From a checkpoint of a small transformer trained on Wikipedia.
Architecture: biases, untied embeddings, normalized queries and keys.
Each number is 500 + 25 x the weight over its row's rms, rounded and kept within 0 to 999. Layers, rows and columns count from 0. Numbers have three digits each. The size before them is the row's rms in percent of the matrix's.

# up: layer 4 MLP up, 256x64, rms 0.0908, rows 210-255, columns 0-63
# down: layer 4 MLP down (transposed), 256x64, rms 0.0697, rows 210-255, columns 0-63
up210 102:451498453527498493453484511523510490513516434527513508478492508498495514544502547496487530526511458493519456478482488515509518503495517542536501486497505489488511545520550481513496467547493520
down210 112:470528451551479487463520476511513492507518472527485472533461521511532498514455500512487506521501494511525476480516498491532519432525513533488444502463518491516503494544513488514506498527474475
up211 097:509509495496515493510504488490544501521518466480487491516484531511525517484512459494504474498522484479480463483532492540515538551441485535447562498512498530543491485498495475456502522485518473
down211 098:500499501494497512489509523512474520506540448518451473531515513466498480462488512499529495506530514485523510468473463505524532495488507510508571522521436518521490524451473475471503505524527488
up212 103:469498494497491499547526529466510524485486536531485519518476445495509489513505478470507464483539468477504472473483515470485524546476516461534527487516485445491543527521527489488502503466479506
down212 099:533505485515521496532529522460517540455551491513485506515517498500534468516512477432504491497527476494476497453499500474500548492470480463513543512524502472515526494475530479475513510487471519
up213 097:496481485511540524453523500477487472464471504497513499514467544503511511525495517500468535475501524532519495477502509504484525484463517484443459506494475549515451479475478536488471547491525511
down213 109:475472519499487482535482538543554509508553482485506455507519472518455460487505477505491521477485489464484551515470533480521495510485502496528533471529489512443496516504511501527487509505486474
up214 110:503506487486478535544509470472490455489498505484476465549509572508501512502484481518487532483514482458509511472447511448474517529478480486514494509483489482508469507509491501505463481505461454
down214 104:511480480472477505493526508472525497525504518504490541505480525491474478486454477521544520501551516450533525479519520469478472509509517496502513499507521514528462445488547480464465534533486506
up215 106:498524474541464510526518475519477482484507502490474486530488543480545486502516546537450485491504490471518512504498535545506502490508528506447517494520458511523492506508451483531504494463534538
down215 103:517491507503499489494491486480504552483497510502547537507457497481447516487481511517556524485543482521460469509474472475541498501522468519477525525505498449498500455467492485523510495550505508
up216 112:496502473465484514461494508497481514515531503481512497472526502539503487519475547577495544493504547496496479465494466480473513452479543484471494466516487498500469494485548511493488499469485525
down216 114:501478489491500498502496491507467509486485496532491455485496497471496482506486506492455498515467499454511554492531540469503483530499547523461465487520453509502523513509536502526525540566499543
up217 073:527536478456483478497495511543470475475524523474518474504499444461537464508501492483463494469488501508483488513444479456503494491496543481452520529474489479483486519515521484533508493508477477
down217 062:518506490530490499501511554507490493500486503503500536497440474530454495525504495502497490507492510516469461543442511482527477510486527495494509494485519493538541494507529479573489451514483466
up218 085:528524492432494479519479528511483493461482492491503513513462491509494476470500477462498487495455491528483492507549500454481511552515483457511521478485510533467468493535551506531474484497508511
down218 087:535499494500492501532501532522469493527496494527504493515445474490470498470520503497444462469479507539479526539468502485543463507481484527522498476501471549503487548509521489522475489537536505
up219 100:478489465462500503486500489527531483458521466513488534539510521499519510487471495515490523479500504457519469482519504478463519482513533480487548485516482506497474513494516437569492489553508518
down219 111:440493528508501493482498511496509503471529454489507503492498520544470522470468518512470511457507501497480471532519533466478491489476493561514496514497504527480475478508559500528484477560518519
up220 097:491535496496467521541450513515524453496477498504451514479496537484507535519495470510481501550471475521486479543506498476521507516503520473541526556535506496467467476514509507490476482468490502
down220 112:511514495455488487514504487517528516502486526487502506454480490462446515541523502480500526491515487513497521490496513509453471506448532514519474498505441541477524463538482500547528520531520519
up221 107:475524487516520503523462507463532483537525490520481527463492523552510525515467505498514453521496504499481504469522497485482507507479492483558543526453478475508513537474516503549535485476490481
down221 110:514486511440499526512516486476534494486491521500580493471488485529486509482478488536519509531500475529479519498499451471469538475490508477534526502501484501509519522458519503539451500483522471
up222 096:486530506479501475484509490535463525532477509529499508514477504524505545481507501544502484483564507463522502512453505484521482464487507538458535482469515469484500471471492465538507493533496538
down222 091:532499461503546512540509524471513508494447568520486507446511477486494485493520484487496478503510507522479531480473486521515481508492464519527511502506461502436525521498505485516505460528512541
up223 078:510467514536519461456507520495469480520522527501520506509481502498488509527545481480480474510498452524503468497488521528479498480447492517482530490524487554518490465493528506475478543470553473
down223 082:500475487483503536496514496532527515502449477462531465524478485491463475475499516530537528456524552481503545506480490477524513505526463504513458486511531487524490523466481513508472492500511550
up224 119:475506492489459543485509422484517507509495500512542504499500502501521514494502499532468498524540488472526492511457464504489524445494504508489483459500501539467450503461491506536487482541479510
down224 112:473478528451516491501495537547460530499482501453494467446517476494506493487482505503482530486496522486485558513522532493490506486474512550506485485510494566504500493477473486476506539536494500
up225 103:527492459478520506467523476496561508501465491480466507496469497447511449550527493539494505518548494512516493498502541507509492479478443492520516487531486520513532480508503487493473523515472525
down225 120:489502529493449497537513483501472485498544498535533486514470507556503524454520545499515513464486509512498485504489452519477450530510533514515503507469519449470481534512483486497517472504500474
up226 114:549462492547480512508505471528488483471488507471514514474468488546510491541496515511521472483533458458469476510509504505483490549495505452483478495474533507493531522495539532490507471466512474
down226 106:552525491517500474510513541509491498486471517443523497522537528494499503517517528460533490482502454472501535481490504478488534480478469513456522459490489554507493450495522490472520535498498493
up227 110:455481516476489512483537502506524487547470518502493514502485526523494497518544491538512547494550482478485480497561487457489497525475535467497523467480458506509511524504499477548526508487491528
down227 108:510507489457494535482512460488499451497476525504507520458497533492525506491524495495499543515560512571512477506514497488473498520501453506460502498472479495474499495513471502521555492463530519
up228 107:529473436496528452527509532507480474494499503468507466522491505511480511496497500518523475452510507500512501497486497509464524480481456514533553499516498513545485453464486510500543526460519474
down228 118:482505535521491512468485493561536522505514502493502537473501519542480516534501501497504517489527492505473513479484495516539489497471446513450430495495472503514505470491499469483478544548488520
up229 091:513467496525523526494484446493485440528500556481518505468507478522544486499523508508503520546489506499482465430520502496537508514498521496490529475459489509506470515502510523549515507506529496
down229 093:500469498557511480509521463481508477485515523469494484443520487500507451467524511483514479546492501480481510480546452467554538517525504473517517485497490481521521518528477522528518521494494482
up230 099:462457497537494491491524469515502517471514475462511496528492455492500462522504480542512552472529516528499486531520526480436497468503495511437484472512530524535494512508486487486509500514485519
down230 100:559485503445515516513483517501491485467474530538501475494497546496468512505538516496490497489489500499513512479451492494527524518474457516538501529523454470504476465479515514514480535472551509
up231 108:459515494442490514509529519505516527494462516481510478492490519529522520494468561530487508522512518504495527496472524504478534511475497492496455539462463512510471422508525483521488503523496495
down231 108:541498506521482509513468510528489493484536454511473536526521482457515490485530451485513528513459452472509492474524443490520499525512530487534537502528499504489480543531478475490501470502512497
up232 113:510505488497480522507496459462511494487507508502499488529503529475470531498474520498482548485481505531476484518469523414461513478527528506518506498495513470473502506531473504551490499497438536
down232 101:504508486438489471491515484542494500492520483496472565501525499488501523470478513523519512554478481482531513491511513490512497511552491455459529518502528441493510473465510481483517523478487525
up233 092:499481544446469472518503509467541471495492477525461525511504512505485523489510488473457498508512481488522535473486483490478512521469547487483453494471497479499471514527518445514481507448522527
down233 088:484469522509481537480467525544486498549525498475501497512525481502534509492487539519519546491514458469484481510485530517521521491495507487502454504524512530443469460449530532473484501486500489
up234 116:504489479451516492470519487520525500476487504516550501515463452488505447553470465472478482500497542553505509532479475498463480532530515507501494482490513509500512482497555503492505483526467484
down234 109:491532491566487499521464534505485488490505493461472469527497538507483553465552524531470505493502508487486502491479512486473519483459452519495472524507496496529466524465510507521513471498544511
up235 093:528499470487522521518472482519487524436534487492540481478475473485542495515480468517469485455503481517529522512461490479476489460479448513469497518480469526522500503486512485484493535527523464
down235 094:483496470506500480524514521487510455483506533491489425524502474514500470504507503515523504517494524520488466517502492546484509527470513531487532445527476501558505476510518538487483522439504509
up236 105:449489481474476474463497468502512488537439519508454487515511532541490471499527477517491498471504503508493479484546506549477474543477468499480499505468490503506507445506503491488523487471467516
down236 085:555505482473521478498525534451457477477515515513492511566492496497487483534503512506496477512489531484519500513477521491474505515466500502513482539503504456542536459494492474490455545480500534
up237 085:471529467452485542524453479519530493463529503491493472480487519527477505509522526514512501480495520515508491534513535507525508480482526458458491469498487462508462547499481522478476444477490494
down237 091:480535486495468503466500475472516508472520482532473477487480512515491469506521533550489531523451520519504513517546485469475505493491484520499547483505543474531479488498485481478513453530498558
up238 109:469505436507514495571469494504512532476484496510525543531518508511521502517502517488512513496505453440525492525499496527507543473506504481498503466497525459487457528511461516495533484481499513
down238 100:533481487514524482519496497460519480484485495486511541515490503498504499536496491524485513482452517463507464520545486462455510512517501538481521526492558465546485506486447521490497535461495527
up239 080:498481501426491567527493459487541483452482510488478488537475529523487513480500531499499509470472483503525455503461506519503498507478513486493490489529462521514473503494535514554489492507491512
down239 078:485494529518472428492480482496468473513509487503520451532544509524541507535482491539489543526469522501500482538492521487487547464503519491470498491501511502477514498501469523447478524484519501
up240 119:482496507522531507552486530508471462552468518493443512520504528543500523534525482520521496497477489529552517497511485518484495525473482467552502468499477504537469512464506512530488505505478499
down240 110:493485499459491516486513549514498495443465524478512531498495520514484563461488481538472490517467482524474499523513501519519496512491502461524539495518543544498493494501492488547464490454484489
up241 103:475454521519502470521458501520518515494511488482490536526489519584503491486495467540474503471498502524527519517475466503467472469505470537504518490496476536505470443465491512491504493479493508
down241 097:511530497504509516466515532535493514507511489499516492534479491421528494529512513485518464542547465470514455494468508505524526503517523452496453479516512513503502472489491492467521528506480463
up242 114:514538468519468514558474475512517538477506499504480531509498480501513520474544513474500464499527521518510452464486509521493492483538524467495487491447460513514485489552466490513478461496488482
down242 123:517538527516486493514492498458546444534500524475468455530513511493488513504509484530516526510509486521499478463547501517501453487528496464540483442496465477458506500493499513513503529490480520
up243 109:488477502531497508530506531476484456507480523494520536528480532482512497491529473461512449515509534530518497486541542454458514518482505517522506488523499457513506463494495506510453482444518504
down243 112:490501468539542524523484459511507476491453518518484480521514545532494511511479529530453506450481519516519546508490504511468480484490468509505430523491456483497480510502511495499502489532502530
up244 132:486538439487475502500470501488538513475497494486513500484493501496505513508509496532474480496493553526476490511475517480472506473532494519490501493435488482547532463458488524484520456530443495
down244 123:514489521523504534516490438498492508502504461489499509554504490504508534461455533509505506499532492497505496503475480503519484494522467489511543527517514432469509507541490451479483466519549484
up245 098:481513473479459464500488476519528537532489487539521490485495462535501520479487490517459490517514509499468453529501535537464521522493548497494527505474491506517511436528511529500500499459464499
down245 102:468515524482448501462510511458512493506507495482483475522524526479498549515489498504475517528524497546506511501517557508481438507526525462490517496531475480499546448472508473486481492505525498
up246 107:505529479537500462514492486517518471480505486482492481497473511495485442512474493431509454480473527525522506476488527527497497477494458560466499506509515513528449488460505502482481526497475479
down246 119:527463473511510534487485504522492513494532523496489513532502470536505539502516495556480538510505450503468511519496461489504516501475465430492541463473480510498529483515471503471495489514515546
up247 092:484492514479487504512496549485496472517479537523483511535462432526466505480471515512494456532528485490484473524490495449506509543490525480529490519483505477538481524439501484511503465502484498
down247 084:494488499494482508505516497476473469526530534555515514502501466548450529488474513521494509457518467450476482512480504523480493506488474496559485464483482522499485496505524500486504497568510537
up248 106:487532511515527469482500536463496538519509496475447516528499520497490540493476494457520498509521514506516482512525525423504527493515531456480519501504496448487521526512476478528455501472513496
down248 102:556490457512552461480481487499503535453501494472515454491485536501507500460529513518513478474500483515476488510509527510461514507457505518499500495553486519501520495445511517480520547510523505
up249 107:469464497476500498496501506498490491483545517483523492520501484521508487498476534532487497441517520539539483516463506483490499507480482404496505511485474505501500536480546496447511523490497468
down249 105:533519517482515493481518518488494504490528481516458501455515556483514495495490474500488503480509484412493510477514523484515504490481546548495481497492494536511508500501456519541501507470488563
up250 114:487464494478540469516516505527541528502514531488472456499460538527465481504507508474501540465500459505509506512485472505477496511429493505492502469501459486522492531483521465494490536523532521
down250 114:496507499462488499510476497471509464516510510485528499494544509488520477490524496535515519483505555503548525455505524472481481489549474485523452529501493504512477515519494519510535527432463467
up251 081:487504483547523512495451484517479455492491495506514502472472493553511504494508449495504470495544489523560519493548466516502489482495469488490550452532485515498478488479465516497530492498527497
down251 084:508471501529483463465528489504515528528513501521469512510562504511526522493480520490510488542524493505555477525524472503493486492498484482467571503492504502484474501467458497450520527482484463
up252 102:538508510559502522488465497506491478462534488485484474530503461489548500512508556516504492534497520512502459470482507523512515465536499481490510500521559490480495543490462526498455504474508513
down252 096:514502497498492481550475488510556486487516487508520537527464505488504509481498483523522505532443523479483491490492493483498490511543436462522567517487519463522521491479508472496484499475466531
up253 092:469457493492518524500496484481498486465514488483532445496492479497532500544482479492475506458506525515498489504492504514478501487447463508538519499482546526518480435517527466463505501475542477
down253 099:532485524503510505534549491521527485444474502506486491523456522464479481494477493492515496492458518455471502499493491525511509539522490567492517488503469505502505547473521509502457551508474514
up254 107:513480468469467499498435458505434498512537473489517481515476474484541488536531490492522525483517508513521498495525531504513473476521461463497492470500464527482486482478517543518517518498503475
down254 108:500507478475487463498491499472503520513563531529482501451479480503536476523520513479501487474488462467509473557509505483532521518526483474461453486516498493488463512512542517520531526518525520
up255 087:501540459531502515471525485502515493517447474480479479524498529491482491472522480518478516505493507516509489487491518457491542489517522460506510516514525442485459439511436480524494477481485491
down255 087:459508503486546443499498537503495494484508515530518491452501509417489496491497510516534484487539524484513493486514500488472463468480528545496509498504522489533496505468521494510545502486473546